From a checkpoint of a small transformer trained on Wikipedia.
Size: width 192, 8.05M parameters.
Each number is 500 + 40 x the weight over its row's rms, rounded and kept within 0 to 999. Layers, rows and columns count from 0. Numbers have three digits each. The size before them is the row's rms in percent of the matrix's.

# layer 3 MLP up, 768x192, rms 0.0939, rows 443-515, columns 96-191
089:481469459521566478457530400541514445428498485514487522532539482537466547468520509489456469528515556548516490497537514437506534512478541524513486543504498574475572509472581456455557498471508533569471529516491559533571465436489572436510584528504455501533535469535532549468559435466479600545
088:411507453494458494456560522494567495474485470538535524483478436487454551604456484540540462433517437574530491511536524524557446539497496445472511506534520440547524545473497425542474476512457440499477551480541518564487524468522484512558493509537519518544461554519550505480543474529467521569
107:482569493497396507467476531431448520477489540531538550495391520488476547509503438440478514512472493501514571451461512498536481430526517504440522534540434499499431501543547420502512590479499469526515390511514501580481516492506471523423508510512449533560546474474521532509528479525500516533
098:395543557447438491460495486453456551535516535451451527548514505518497476462458498487468479470495548593548523441450467456540552451411427485464548508444441477519518545486537483434467442537447485543449543482446479473489450532475492528429504543505518410470526465551441469429444512486514517476
096:515491503472546481504433474498476498414514533579501554484537517515478511568494456462461498533541514480562501547505579464523452539560516523523457428537468485482483456501535478563485486455489484582458475527445494508517550437597460502524533569455533530570486492486546566495523492503537446494
102:475484485423502526553491482456585548482528452532499477484527517522553514506466520429530505527464515488458507521479468470513535516466502533504418490434441554517450481461535500471522399520510546458465500504517541534510447372492512491499513522529551539495520458525557527481479453479507514501
097:534514540525494511495497480537522489417517486560478463515474517543539514513505530624487553451473472495533490575473492471482522507490490522570486527540491477536527554443514543466433461483494457565514499508456505584475459426448474478509421479563474499471533466502523558499507579459507479466
100:549479480521460531491448557550554434515515511544483496486478445470465448546477489480507504491525474419533459416551490498557406494562513495470442449488554506483494459488471455543512575448496567504497457509400511515413521488518555487495557536456545574470521448535461519502537480472492510502
113:565536494526494443545486493495476516501451492534551519560515433478565471577494475461495466498516547515519482488530512528492518528483510509487491468544499474459592507460432559479494431457529513477440461504511478492521436483427561499444515494515389473541515480516472521499492531503502548522
097:474520481453497474468528509472549522477489485457546516448485566494408552546478490466548463448473555467439538453471486557466468480518479526559546447513468527475477487512477585543519551533533488525501480498525506476497520486458537475391456453535516543464533438538512534567471548458508507483
107:508497535477534473504550482522515529541499460458584527487578580475498491510546489475488544450524487507448478544561486484476453516528440504526529522424480483570533471541522475487526456534480513559477440532493460474468553479544505508451458518501494587599445432602489545519482433506503509463
102:495514500400498538503523487509465513491475510511518485387543457499537479457468471418543456473399515517440543532436497509525506499462495502495509539537583521488457589499546505484463487473542458538477497511519442547490540485456519494467454539441606500473419508496601438558507545522506442543
098:515476488550499480500543465478548528463465491575584496491499459473480479539539502571475521528450433593493528524552503510542426460497497487482531512549471559540460549546525483541472509417500484574545543441509488621540559527534499458476497466470463504523462557457499495531466473501546486431
094:492516480543506454562542481463552468406472491491544501534566547500557469560535527434526520558506524536523535471479507499516493573502496570475443485545455498462463498429573575495479525505430532496456500504459481422460530484444453456502460528504519447500562484521510562527507522462457526477
099:463532444479518488540487599473548579506473521471502478531547485528437480504508511476495537524402543506564509522505519509477587482437549503550472494504552542466504469517488503463488455512465442467463501483503555467443551484503493533516478514559524472435538446423530447509545482495484431564
101:465460491450518537457490502429455505493574467497527495510442466503415572507478479470516516445444584497504438458554541504490566518539509475542520473448573465502531441503541550493539438450522481476521483480426525504529511537546524573534418478508554473509474511556489504544488508457500483481
107:524439509447513408551457452628504496451553525554497521505578504487507432489456514487544495516450527514486500415472574492498527517478574558465551484499495483549468508459530440527521555549463532467535548538450485479528553408473549475481511456442522548484484437448535543445519494473515533455
100:485545489536503523495435469534507477472560480529487517490522569454492476449541468481529508471536526509518466564572452463568579549501457544485547488469502511523537474454514426461479472386475430512472461530498505453483483413444451468482483524490453513440447506551554448415469424475494493487
099:514502406465552481493525537505503493466467530543470516537471458597528476533480499494520496482464488447511466531463527484442485479512502506526514419504502525495534526474453490481486499509546574535564560536520555524575508453547545478557537436476437442405519579434519463489484511490501558497
100:476534422461505480490443486451533481472467474544518486463458515530483498463456488485520496561504526542471481384463546457504516517454483541476557519523449517535508497478472568512483488519457527494471586515542450458481542450484544440510452498549510598505429515491486490454453482485487479556
097:482486544566520484408493454505471566545529546508497500455562496503545476503492542557503535473482483477537515478486538478449468479437492537446522494515497477504517479563500488513458565518493585502512490520438447501588480488436521525498448429527458595473509442471531549514515480443527589527
094:446451491531492539488483447511528522594487595460476517483463487493529447502522557510448465422473538485503429568464556546520519420553468532495450483527570497497494551512471406590448498480494525554500522496450520520452521554546526466436464558543448566541501533541486509547435533498568502474
110:480498535482479502532566504584450522495542496510485602532501553524514507468492478467486432512413459530533530506447539483490451456541514537481488557494529432515497437508463476547449471543554455536515552439501426500513556571534535474506502476566547495556586444510502500486487502483553502531
089:498515539497477562509578507508438553520507504458528433504496553462576512523430511498555394564495484483578395563573463495428509526460460545481466472556440512512444410474488502543475510482542538454562488479506526459576462475443546473459472511494523452488473528444500531532495498489459554551
096:507518491519473502539590473478442500417502503494518477534528452482480501520443516460549545498569512521486551502562473436595463494539519489519613445504512475470460488497508569459506484434546569558574515517496482427492500526558519508488448532558512530532433450450482507437458497492489499497
105:563484491528497514508437495531516512507530556437538525530472561505444587400430513541536568468459542485495518499494529459499522450514486498469471615499418494447512496476587505392504485537514478520538476507543521500478465450528555549541592455501495499452508440504504433510513508502559442491
103:445488506534512459543553501571453447483481550480539517498468468462488494472521520448541525485509499453451519557430593495574567516463490502521445529481436438533524546439526504573465441533450397549428488545469526486562493522491516492510532455512430487483549513571461467489505563465525462468
099:509561511544549516475532428467463547486435506459498447474561501473408516496469527534503555476563482469489596574496530539459542496570559545480556511457483438598456469510477509488549509504432465532491488419511502494543532482516491484508459532477509553561430448548456513461426558482508534392
099:564550489490460533522513463524491422492465487501460528460444514511518552561456495472580503554592448548494453516503492514482475518536564508449456515518511419504490503528471485544460516514511510452528436481472395454543560552501520478551464540505527486494536529522385496461537479482514485447
098:467464470484502454533500484504431482484542498454548443490513549418586471536532487498530538515515511554460490529435493522433528466520478519499504554481586486485424521453443528533454492471398491563496479525519495493496464518504516450531475472473483535538439556527528553472563521546564468413
107:508554523466524480503481528504565485488470472502442473487508499487534454549493468519522481498498468543440490422532500499434493530549539488506446426440477476496446567547481471448566498493469523512514563497577476505451536423508472462516505527446536469441473494479458500524518443523571518467
099:428553550490477492497588473513442504533496559522470477478486510504458506542420526463481458537485457558491539493474489522538503497529486457544541466484509526553501586478517492451561533488497495547506541468511483523464418510493510513535568500489529507570494393522477517487505582515452507528
110:456455445480503479452571474508537473430514548516535475497492479466488531493502515538519498454549506486464437522505529508536417582493498474549505545486503458526485512507497491512459588468496503434447455515482431476528482540538482454546445446457569418517440515464543495505447519499482508487
102:500525544486542477495440450450469491602477531502563464533492549428464482544510481495469463504447453435566509530510486523484535492480595480550529455476483505508506510496482434473458483442530517477481529509505505504513452555495548556445518479569429496490523526557506556516549494466520491575
101:535528458504453462550574545463491569554466482575577462524470505538483445491480447531482455504403483476515491506505478508479525505535521494544514456518470499518433496514474456576544465434496590433498446463458529538536555527505463512528460523508449490528425481453501492423449461394481496490
107:489559436481534429475499532534566568467407496424512457517419470441551479521575486494534521566534431437501468463561482576465493499535515485492531506494482471489500503552514391551485479528482518512557491568417437492465576471481499435489565504472446447414550483483447550486511535528507511476
098:548486478433486486559560531494513534449566505479549512538489548564480442452522459522553471492516551525514499522457448529474504487486472546494491520520503475468482537500547427470547467475459542458516479501450427503470508508461395549434484538550606470433461448426463522475487491482468418489
100:550500519453511531533492485486497452536573474563523542519503481543510480493547513481554511557463452521521518458496487453503488544495491408485561539508503546528512465515568405511509478466619565518477490451445548501523504563395489491550468534404580542410476531504503529569505431535508526442
082:558542555506518546477530512561534409529482464515514493549481488490509495504497468469515462498575507444487522547423527560448544559495483533538466526470578520521493511509467538448493523521465565524427473493459501488506449484489477550479471485489504473563536464541517481540572468501552558455
105:524458523510556532506546487478463493498372434425500441457419484517501543403530511547532512532511538451490474413464515498581540527503444509512556485470476451484520586459581519502479490518569430505527512553534474478526468447496544550481441425536536553485485458522516421499561523421516575568
109:442501474534515455470508459631470451438449505521461504514495485518425448511495503471508563510432466588455540451537551548437489472470500521472521494477520450486487489550526467508466504509476450544437510462521520484552511530490498480531549461465489456488456553536521600466521374485518534446
093:504428490481534520539512562527546479479489500549476527514492447513507538480397478507514515441563469476492452526414503553482542459491443529576492567417484456511478607458559430473508497530555512501526455541538488507513454461532541500490479465542474495522590453520483511484537541515509549445
098:522482477550490561449540489441537442466481480518574446478544527492568525516477481526477558512543504556501507493494439469512501496508505488437544583519529474464448502548495480501448457459475479482456445471490500534510496516511557406461474455463455536496510487503453527474492522473431503437
102:540570513491619517481495517453522491547507453455523509451481490505422483439497551438485503507514381572548512544533541503508511461553526505506526537494504578517432486516482562566490455501515471531457467502498525445503486500540521454473502483449521486529515484427514426507469476481504488518
095:541519516453540552469521548469447519493549477516447417506457511452542493507501466458506435480502566508444503542437517483542503587484532531498480537498481497479506387512586501521500557519459610464522507550522480493503456510514511474475569456436433514523556518499509546451532574458556446553
093:498535533546505419523428445465544475520480552533564461525502527544440487475468452507520599555457572435539525530490455523493500523446436510525521491453495447524518562550563456490599478460477516526468526531448506513494562549513542530500438462485477505524431526426518474427518508472505543502
102:544461506496580545523572518489579503558541547458484430522579479537483507523563524455451472459464465486571473469482446448493529509480505498501586516542564583480549569488494465440473493484492536506477496524458471474537454424512459551473519545519485477517441447492490543517485460432521516494
095:491486472556529518509521475549544483563522462501475540529503559537533558439447467431476454493557497484490523547466451538510538453459474476575479461428511505580512520464498519500476500399430556505401475566475472451466529477531570537529542481572470495440543430465494525530492486500519509522
082:500488470461577457537517463516509540446555498544533479467480576477460465492481603473567545539428539480516521476470512497495543448504487510428519532441501496463511482523486464457448526467435540529503534486548517517421514480582501453495517528532508528386463493531484526551531465519464520539
098:597498538478483576432503514451486560501462534458473519533482499494492441507458528471529522505468455466511547537550483500569515504496492505459532530486534502499483445577503507524430484483549455518518525455441528443514448569430506477489481443482446514506455466487526561441450549494563495457
099:513547449479420498440542523561479488501494444488504533508487538452536487508481535528528456472468385463459522558521467490503503497478453500430479535397484464527449416585473540510503499496513471515449457555476517476537504603519478485543516534393596418517519448462434489599503484535465548446
095:497539433624529484523511481522552505521474522488462500501447542472468520515471488501516508448538579513443493483550465527507540490531502571488495554461525503505534462507577534483538499487495534532433492546528595498467616488499467487502478522519427511473441490474405475494459462540589505461
096:536481481508498427517567583483499438412485487538464538503496488493540439532560550487542500476572612562511487530498508448474538541529605393472442548463506454450527533548482504429431453517488502513486502522457506517522463533488531439444456490477455537473510535477506506581547465520493490459
091:499471489545457482428539415462484490429542544563573442514565521533512546494444491564515497530530480482420510553523482435486524467465500512467498505542510511484412570407571512504553529512509499554467577540498507444498552507461476510527532466473567473519501509490497493509492538580456557500
095:503547498507471492535525528527495458508527441538561587439464418536440478488457524432510453518471495579490476465440562515437555476459485525466556453516470550521449474481513515507580475495454392485489531474456513505531454514549463469470538535531567508480529465500499508445460544492522475442
097:446527371535485511481507481457473514482469474553535479468555480514509434491474528545506592484506498605551522536546538463480509443535490530450541584460419480514458513572514471493561548451479499550483526468470512495504494498498535436502409515488428498550465539521492495462409456438505498553
103:491511485515431514462473492484555462442554467534504522461464531483474484523458502505483513432522498483470546491511473485491484481573532465473511454471526595514473543548521489480518576486433522485507509471501405493518558483515509438423551516423456537477495470565507461555554545480592489473
100:468483460482503522410539574467448498486442528558438481552509493534455485525488529448548468410449474474468573500472489576460580514516529446498464530439517463473483470440557490561487483417503560445533485458490538550496431477525550525529541492497554518475512531421548557500515526519562537520
094:485455562517417501455537541452460512469503520468551499476495550598469461457486492509461503460466527510472543493460401476485491396525555525550546437459485544460509532483569504512525511518499532538412515509528465555445630527451467467490464460588505513532459468457492607464509467473510474479
111:469440509512444573501453491495464504440463559535475480544480481536523533470507483466495506513500540521546537450440496534548472497557557579537441526542476500512493428535535514528531498428580493509550452531473493504563411439435504511543501546529448505464490524511466459460505485463564522468
099:523540577489525499553495522502505448483557512570531508420450498421552503481593442522537425498513460529515482540376475509537549449541495518505560451432509496487513432553447479475426517549478456561526529556456528532393476538423474504539506526448495511493540479486488518546560522468494496529
097:528472506447440365501517551460535540547507489426593502494514494502497506520534477476476508481455508474560546486535483530537526441558524537601509564460492503526465415466510495479563456483530544542504526444558457537448569508540512546508451532445476482406478511464495467523492467492471420424
111:572448495479562511564510504473461475477493522483437509445505481507488506566452484458474523516535519503489508530478464463518469442466524440444466527524417553561535469568529484527470487510527421601509572521447463496450507473489533457558456527471447522514448576519552476508482484505420486456
089:522531510546484462530450451434537460510490495518417508490543513551528492520532490474575533451482469470514527464549491549563435548515571507543530561485493485501551496451468510434488463423452577517559486523477533603445517521438500509512522536488486476498542498561453501475585473521488619420
104:469478472434516482507535514570529570444506584514458501509495470491510463503448549494480511508583531526487448612537544526487520494518541447506450577460523435469600527560483524516516514482459459499513440568482532505489480496458445469485615456428491462481473516530511550510492497515557567471
101:470514448487453474491540556564431527495516518506526571512522482474501525535462489457485474495477542578546515543425508479470482482506555537560503489487539472528536526466518530550488550418453553499497476471454443525501536552556474535549455498582466502481522498497493455531488503519486511438
111:504494534422544505509424490470512449476546526559480491524526470465544463514464544521484549507477454516480530566544544443493486584436495482463537540480524475462489466557494512491431438454495491592504542536476475434457497521573417580492548384488532452448503509582495479463473473517503512487
104:510472458512463535459466528492502525495461496507509612506579532486533479472460532495525519501467505515568456525530555520501488499504488528575458462509503538488493506551443507566432446555530470490439530468425447515482551423523483507549458503473494478495596482478504527514493510457576459475
106:496490522515496535485452555506515501494506522540484497528438544498446447520479503592568464406494556523442515416442483518438427516533539491496488463499496510503515520530443578430512505503513443532547504474457461471445510484550473472447506549464515464492518452494414474494585551496539508441
096:477519563489572448490420526517511493525518575481510595505526490376422538478498501518556484385534503411457443453472530468475433477500513463525545521464470471489513555513485539512590480556498540518455504490487458526543514490539524508498526557560523489590516544505479487500528523389515545517
098:514432519440450585535460511551525448430446475546500548500498430497425509446508560519479488539491542533499531534527565532556492552516534488515437508476466513551500514524476477539581468458469515486489544499412593441520509497459544426440509478537506517521513469489444437458516429503543509530
105:518458505427486536463535489474496496412509475519414472507508514562482517519485561531549448480430504535504477562492471522517534498544501491509458452518464526538461514511487432499537462410544479516471519494529544481561442454549507486525567505495524530409506514543544435503482590525503524475
100:432550504528465461519479491567526566435457500472507516537530519544578460487518454498475497452542465532477565494449588552497501485500500536425543564415439448508481517510461472485469506575497521521490501573520510513522436451504535484496515454536439442540560584466483559481536462470498524530
# layer 3 MLP down (transposed), 768x192, rms 0.085, rows 443-514, columns 96-191
107:574487518505421556527461577516473474529416511455509458453506491447489470545502510527542469504477465515503501484510477551489547464468520462465535536512536404541473498517480489498478515571487563409518434458520475459469528509472449509440550536494489491508492492464443541504477496509518525471
097:531507493501429490559406386498483493524525521510502510518510573502526516508480501476545569517509462452495543485524487462500524472580550508522422428493463563500520531468519486530599479470526511603470533579493521455463462505465504550462533418465523502428517488490524472475490512508537550489
108:473437501451457495513565536473505539412485556536483474502479499490531455471561550555385461478544578520484478515515488487485559522495522560517471514493469455514452506572532444398527507502484525452469478485540481454494554470533469561493443566564580511415483523518482502541526445536474512476
098:594556554489414487449481443514474598518504497509511564441517516498469476409528640530426486528534447546479470532531483533454555464505492494522502506552540524497459526524503482554521519418536485410418583485497480463444498479513492477514493473547474602510519483501559582502534444495455500454
100:532530472497521444482466553527493570507505451501544427479495481522514525457456493544505496495473532476448507516495476450514527484516485528497451567579499515528448418531473537498489532597390509430529464538520449520483490517523466516530491471432506529561479516542433467485478524516540411479
090:558452491516491476475461544561560466496466551536477475492554580546528556514504573499496538464524461508474440511461503510453455517504549500481517553498593523492506528462448509515467512508491533480493510423445514487509474470586498493522499497577417524639511510508436525490508525459475481493
094:501602453561427576588482535505536486504456463488458452527503515507472460521501512513515532445487429518400489468540511486449525554495415488485476567561525527512474425475557517520533517520513505492529492511483521450404543616449514512467521455545502446508405495547553490502560457491450515500
103:374532534530553425528488451528436480502458510471466515470512538535518439408522481511485520464462452571520567456484581515523518489505558539517487499461437440493530557434499437503488477538474502502524536515515468451554495526512515441457437529543499492542466555494486498545464432525504513525
097:510524547460490495566508489494475508585568569433495428477457538438469500459560495450596523547516454474489510560487487462516520581535464512495447504433458531440449496481595502510492535511503485472586526513436486485448550516464478547473544511552493435575585534493547510514493462509552573493
107:489548555476508523459517498513496507603536523491480426551514499527503432523506523498457476603511519534528515543461551499538521458501431544486522547547478465473565538441416496422471484474488553567447478462504517464453462438516498573445537460528470504527483502515483484552552517536552501482
107:536449575469480468553494547532439482545581543462515510541445457392504436482553458487470448478447536507441527481470540518479492546510530535498499514445492486518528479428504475553530482511586456561585470471565534464531544500506487487502558566460544461517524473525425480486524569464543466461
095:448523521559483501493483508468427468507497531485504419574540442442453447494470548484462519500555516523488504452519503515482511528517561443499432451518481555529520558461511476496456530492536432583547449471530459528561518525508486541425474456535502529537570422508501515515494467481526466441
095:554480555470530562488521437535509512458485472547491518444511441541504395487460542505504540496565479437540468514447542546492585547603519520516500496489621477482465433470508490446531471518517549512473481513574515467532482524456477543529500541548465477475551427445563446559550459505524520482
110:488479529490482526414507573553452425383496504530507469512410446532474518491487425468482533508529449492442479460550524561472478529473487462526490487526506491512531491499536488547486533491543493573586497465564521453489479451565514607459551561484544507509488515494483499549502489509561559489
089:404491558523479520442567510531496559510523488482464535514484479562495458456500536433437495508507461537545489557468519492520444469542467485482512451482509436518515583482489459495533469505451469458496475520477436466523455475522427487467494426535538454510462533499500549497467479420527573497
101:495526476503503435501513521457547559454483521552525460462485498518525510495460450513484547541536540442483498492509483565540503409594453491527552514434440457526461530478456503504550537503418474522482468482505549446547476460497545515557492487504451444461429566467528521484529467559458497551
100:490442475496564563483604497516517478565470516468433470478524559451557489498463503513556447467442496509513484510450487489445524540526477508494498502534496485471468484517531456489458493501488470465570477525499600529495518589541497565471482501469513491565527501501485483519435545492520584475
091:501487465567521491467435461356485522506499503456453548569493537510515502545501569551541568518479529478502484530509536450574502514554469510421549511517510403475520530478531496471540445522505449486462549365514527499527535523490498480475498489444481475493544442464456513551482426546522518487
095:422456549539492533573538493550424502437552457436480487531515507411474511461503499587534476507506489545473483501524522529527532505498548448522531476512509476559476521523549538561482542447517469488385425516526472494461597511484555514524462473512518450520479432563517564412493509490551480424
090:511409533507436481503496475460513438522527450511485549571512546463460503437514518562422503520464499492535554534532566548476465475505537486472466443498511493609549466490506487574511448501537512523503469493506445449499546526387530532458386491528509448493482464455507410491513497477509468450
095:524563447437547531502473531443525433495493514521559528502465543493513477566474545471546539519491479531496488469476393462544562483494580489497512539482496524471470503518451489454456491517509460492527511449482521505518460478575497547492491525446524510502549563523450516452530542554509481617
094:556550421446504543541639560452434568487491444539540531487458473484566505453526487519498436530454487485561466503476457446519421492470461490490509509477515488495494507437497571502515448444582505417520527493586496489534491432462457494475472539497478495522560482529501506489503493512457477487
116:475511541487461478449503452481459532473570484507497502463487477437509566527535523495441488498499486485452535516425490487523440512494556476542518481520494564567540521532454387510525511502459410518455466518558511516546586552489467534605523468436569470492446514463535460443522518497490524510
089:539545497496542431485481443476524510467530488558549568519508523515552468525490513520455461557519499499511520483560501487531540522447443551487539505553444557451446603555544479494520482473600507472484509506519415458550551423440482511493455501459494561485525525513502446467471496457451475491
106:471483444498540509471442505454545536464512461446424523438449497566583500424559508462474539542533495463523488487515573544527532483502512531470507462472516434420466487414528472451551543499523494563533553539478551527538450456503512504499567479465475546473517558549426512540510546431575460520
101:508503463479533593505589524489493468492515486466549458456480500498472488540477473438520500489532520532568447560471533433532510539527498486527480405517528518531492471498487415520520535511450478532549522566433517507532581496537434539506513518467429501490506414506538555490504491522597470452
099:516526523528512495495511496443468498470509450405515534491468511400440485580509578518511523500506471488546551542536499531496504557501478520462485486578512505466510481536500481458477576491471526485481511462590518519487490546502420442494551458488526450469542541457352441531534590524460548544
101:542508489485554488438557494429538490514466468502526549420508548534528467496531497481435558485525485455436545480464536461505513555419564462526541489488545551513554542484500548511468515464512491470465493559463523436492400505486506527523446496475537487488504531515499492519517551457472620534
103:474491570438479534449522483404557539428446474505480501478525466464436489518567499569528497475523591492522504467462533503507490500514495535411528485513470523535552494450541537499474507530532490462529518486517525569451499546514475530520517435553484497496466525430462456499435538492483485530
090:437491494528507538536533563505424504496557473500561517533477461487415483484442411449458482490542506550486478472525484476431440469471571528522520546474557523452483554497496537492460439532517488470522507469501424499519440518475480434449529549497509462506548544567529461553491474569515453528
097:540523518557460555469441477529496450541457474417487557462516469536531402552525533471557507458573526480561552517500457564476546512493490515503494453453437512509571569474530473457463495518456445504476535484520456507490439579489546552513476475404503495504472504513476578517522456511521511568
106:489474461548511467501553504517525525545527469450498512434477437594466484551480588508482520440525454473544485516524521491461489536488436494477463492489443496487531501517517496469531532497494541497503465424538538468606490470570537591418563520461485419486511454482469560498565448487506517490
095:537467527447505494510544459506636497510531528460503481460467502524536518428435491544480448487577492543528536561424511517438460488489552532477496410422514532445502449468482448560560469495523545550451509463517499540528554508531515579556530477543423458431500552468504458496546462505511504452
102:436569441505489501493537520474516468483443479453540540493540485465478464531512521584565485584563518527483477584456487545559455404502508580530475513445509564485465482499515545530550474530524483502453539415500469513445473483488508524571566525513550498439532466461487486514498572508475386489
097:468425513524526472550471513508541488461529437493543421499495523440522473507571494462532513499491486507501498497450479475547513564516507520514445597451495479387513531549511494590484528468467472493479514551483519444551478445502483464510480560505403507463513493561443491511494507449475551547
101:446502548521572549457474505519452534566533562520554485509581559579508470506506510427477516527502555488573447530391511488522499426580453446488498444515485532493549521531551445415480503503493515494489517504535466518499539500503462575527441464490536524547448500534471518514581498521498488518
093:491446579515521567542503469490538435523461582551515580564514472459480493513522508513527438546517479507511449508463525441528513462481571448517487542518528482517460494534459521486493449465475547515528448535470492468469448508515544455430502563465473515540528354451497522572494530504525507574
092:469462560482514517450482574509525545492442524510424420493472550498516440497476525484517538509527398487488462490512471503503481462489543517479470532499545550492458478500489554515519547567471451510501589489501545510508506498481454410507598534484470504609548495534536489500470569484446513536
089:506523473512509457468520492530515522436480593457506551505417502455520536553481520449430595513451453405539462486542505466553453479558528497482536495519463476512562512494483450452445469495481460535561583472486513480495531457551479510511508563531475547490455463571458557516465447526519493545
097:496514517542530462481511467511489554449449558505477411483558500508445473499483543517494531503594524487499502445455485462577510480535540435533518504516516416678535525487406486528447445486477499480487417499534530535548518398486543488502465520525470487545495516484579475547507483465580518533
103:525558499505540490525504545524558565475468477471506532511471513519537456484463533467503516509522494381491563498497517562509529474484421489573499466576466491527486436452507597494457552459535457526530505559456459396536485493465480527551503443488545451511490491535493477551502548518413465536
098:564551522566501520540471498447528550481448509362477535523428520480502529462565534557478536492416559498494510493509521460467510384535511475475538526564483478451499485532468487531543488494528491470526550459531546547559542481529492498442546541502463486481461515499486478521532500438514492423
101:502481427467555437487548482595543434523522497462518521517574555517513533444534559490516401492497394484514489524471510498466458543585549503553550476503517486472455434500527485489548482517428453502464581534498520469504547506453558520517433504447459484514492499493483490448504520520525462551
106:465472600546521445536533454513523504580476485486435515506507521560484500495482576500537476485524527494492531519569523530463494552591466446535523517561517451487501493563491497481450460535480490456494501553480467467468506507506503559537556466575431393478499456429515512515558466573499475501
096:538494480537527465423531440462488505524609428605504508525502460489536470541504481497479518499509485437599414475537465515530552543441520540435505490511547403517498500501456572498447447444455503442458468463496556510597477472461462516481472513519477583527556529422515462427529556526522550475
094:518562536520437460489529473485464512474460556502440519499525430512495559536473497572509447522504547518449508467461533553477433456553517522437536537521459499537515466402559476377443514517447502497417459484515466506464475539490459496482543481432480422431514536501505461450528423538496524544
097:474481540494517607546512481506502498449474529523443498523494532445521433499496427468567489528497529516499544388445492517528536502476512553429533491489516437497491433518536586563539526474520479570492451519415518386462462490510481536521479448526463484561406531561499506497528559515529555507
098:476443489543553506438493562409463502533506551523539518510457471510560490515540508475498504518439533502494470498537508437507423474591482453414560523493530549479466489554541495521491519546552438528567541453591553530468561504512512491466520527426520459511414560488463494496474464521474503519
099:462530448485422542423496508524514453469513512453498523498470461485507580499485433558480474474523433498541536452553513502567478473457482475492489518527532455567536477536503545522547447452545485512519522531493461481523553503424523478491495408477512451537628506487540531459516491507528474461
104:383496463487461477499491466499503515473420471581531537507465452549465455492587497512497566419496546583523493493512530499501468504562531508509550409507468442487545538498452480494507433482514462512474521413544500458523513433520465623541538540457492500524507479537526504501573511510462442495
106:491560490443449528541474508415522570519447484496471506508538497603478447529507510490492488542505465523462482547505577435504486485494513444538561526522415578405486485481525490528522520502483450472645509549515519428501542496517451501470503514461537508556470434475491481487576437494499505485
107:488488464595417486467485541487546563581598507540455488499493461489436496513538482545476487534535532445533526504550482509429506506433519553439571419545508505498466529499552547488500513523522501444471502491473493541421493525523461555473555505522555523440563516457524472446530538509516462451
097:441428472500490514512469488522461517559493471446492503522446509477562468498520461515412563495486418508495546533482512494493520477511433453587556461495543541528515522474478494493464480487553471436417553538483472464549531476526444582484492472559503411529508508520558442470450472473572540460
087:503477472530523517595529514527523460517466489495518519448533547466491509489522542501531482473426532514518463473509459569552473487481537477571530482473445510510507510555415484443570547522524571526580537510490506507458416560540478515501468554515531525445471532519476478441499458456483496436
101:492528415503463470481561520500489468535441365482522446524473537533546497525522532451473524605493471482508425545458486611450528473489467463561540502501454560468528511502421548471487523493541489482558572554525527496553472568496523479467543485580482469471465513429496463550481533445469481449
091:554427478523536466451490520488459527538501509553446565600531507554500500375447515431532401553562482535450478519463537527473525495498435526519531479520504486486520540513502542448492506453449503468473516444459532485512523546538516424532569487415573618504545468441473509562513552533527456524
095:485532545499517467553457538496468584482568475411556470500537501421500505478500452530518518477510547510551496497448537473474482553511458533526537389467516487469538497482479488499526459479546474542490486516537512452526534507446522544484474504515519501523473483503484528452508502501476528505
093:561524491471559443467541506542485464499497531530431567495488556524486564423482521550434507532595541500474455560530514520557493486506554456526453469492533475465528546546487444474555470464498495463412452462455536488452531492492438425475432544492489581508494456470549547590454487497522504477
109:516500543432528515440450523516495449513502465571524505487490483601499528521422490521495561516557468507536468437542507484483483458534543407546436503577517586492487516501541501501460432516499511516467526500480582532556478528542515496508459470519490564545571486461539478485535534520469544618
109:522550487462456498471570506484488537485480559514550591451498561497462445488505476534498485508487428467495433520547453479542416490514523498460474510468463553498522468462468473504499501564554405461491513429531448511529554625479429536436501464463486547460510460503444482524508486538457475531
095:426546506534485506538507496462497489440549532483558585535494523495501524467550546539514489450456483515477501529512480497474521477486468445444534502517476589475442471479489462463561505475438574509500441567490475480515495491449527398517513480452533519485399603494510553481531533493466474478
086:532433552538520499463538476457514387502510504522471503463516495451537518521492499578519472410522520524470511457504462522608565496453469507527494518558514491513469532509513555535510541521528574503490450504374527458499428484490543484396439466576482529467403496479506578516523462574496483511
112:463514501470476457503512482528502497569459545434514497456530569570403572506519525447530443480520522611553501499533527462509503499523515463441532526520533499485476475486561496494500503546475515521504481479552513581471551569534492498573544415467486550540486504468479486479445461442539445456
102:475536455471529522489475544563471509521518480436542471503525460619485480500479542558465526541498441525478522508512522447484536512519507484484466403519477533523452459495543465490511547521531437509549477476538453436428508509471456473478557462529547492545445496425591505499489496535528493520
092:543439478528515492483550481438445486567475519476492538579572540492470542520548494457466535539527460499512548425488477554490534455546451506622437487413516556428496515409492527520504526474530547482527532521515471440464440483500492501516483544505489547501556513424427492453531568491436527528
091:494440479385450459511538438506504558527529541473444498519487513505540470539508438491534524583492529516488473538532456461529474531511549514420406505502484500587522507509419566497478596515596453453630441453458457511526568477479546501474571572541529503446471498539563503516523499518507546503
096:564524528512473564543572506511489486542526530491511491475525467523490530500451515386475514470498452467538527462477509504584531511573464476504460496474458569493455468514559527526482430497565544419390506478482485535469502455532454466537511446510417524498543489502581461492545468487484531522
114:546465493456467457455558529470461494474538508535470465539546500497529545472511518521458479572458506457533580545490490487439529549496513524555514457555534458458486482471540441457460460421523463493534471526602499450519466522501461529451460482571521477462510566473486527457514495516555531483
106:514483550505545423504456486536497506564431492467512453424515477549510514466488564534520523411487520536553520509380472545586503498595464428527486474505528516526527549478517488489550573461458449474467595488487538543488489506521437465511485473502504478495488486475484510519506431495510512519
085:433551424495509429500509506507490468486525430562573465480505444507545527410458527479469477526443456481558512541531519487468525547417473554440488444450576445537516495510514512520522530491546484576518501559518522516450489455481487414456527502411468523427534465429501479521507459539480463560
097:486547475507469464463502529480483470568538531532557488485526527478509482536455472503498472500517535518540412469450495506471466508448465537512481542451529461454483498382550553528500498538511512533508458480522547490521506499477452461436479512497410599535510473485561558548501491546558538520
101:437585541433501524486489496532467493540543506530438435428498480455501415518467509494516543488476511517571524462447545451513478511515469567474483483516532527502523513484498431498558574522462546531513534502528451480478490513528446552473509482502474492562528407543476549554500410569518474480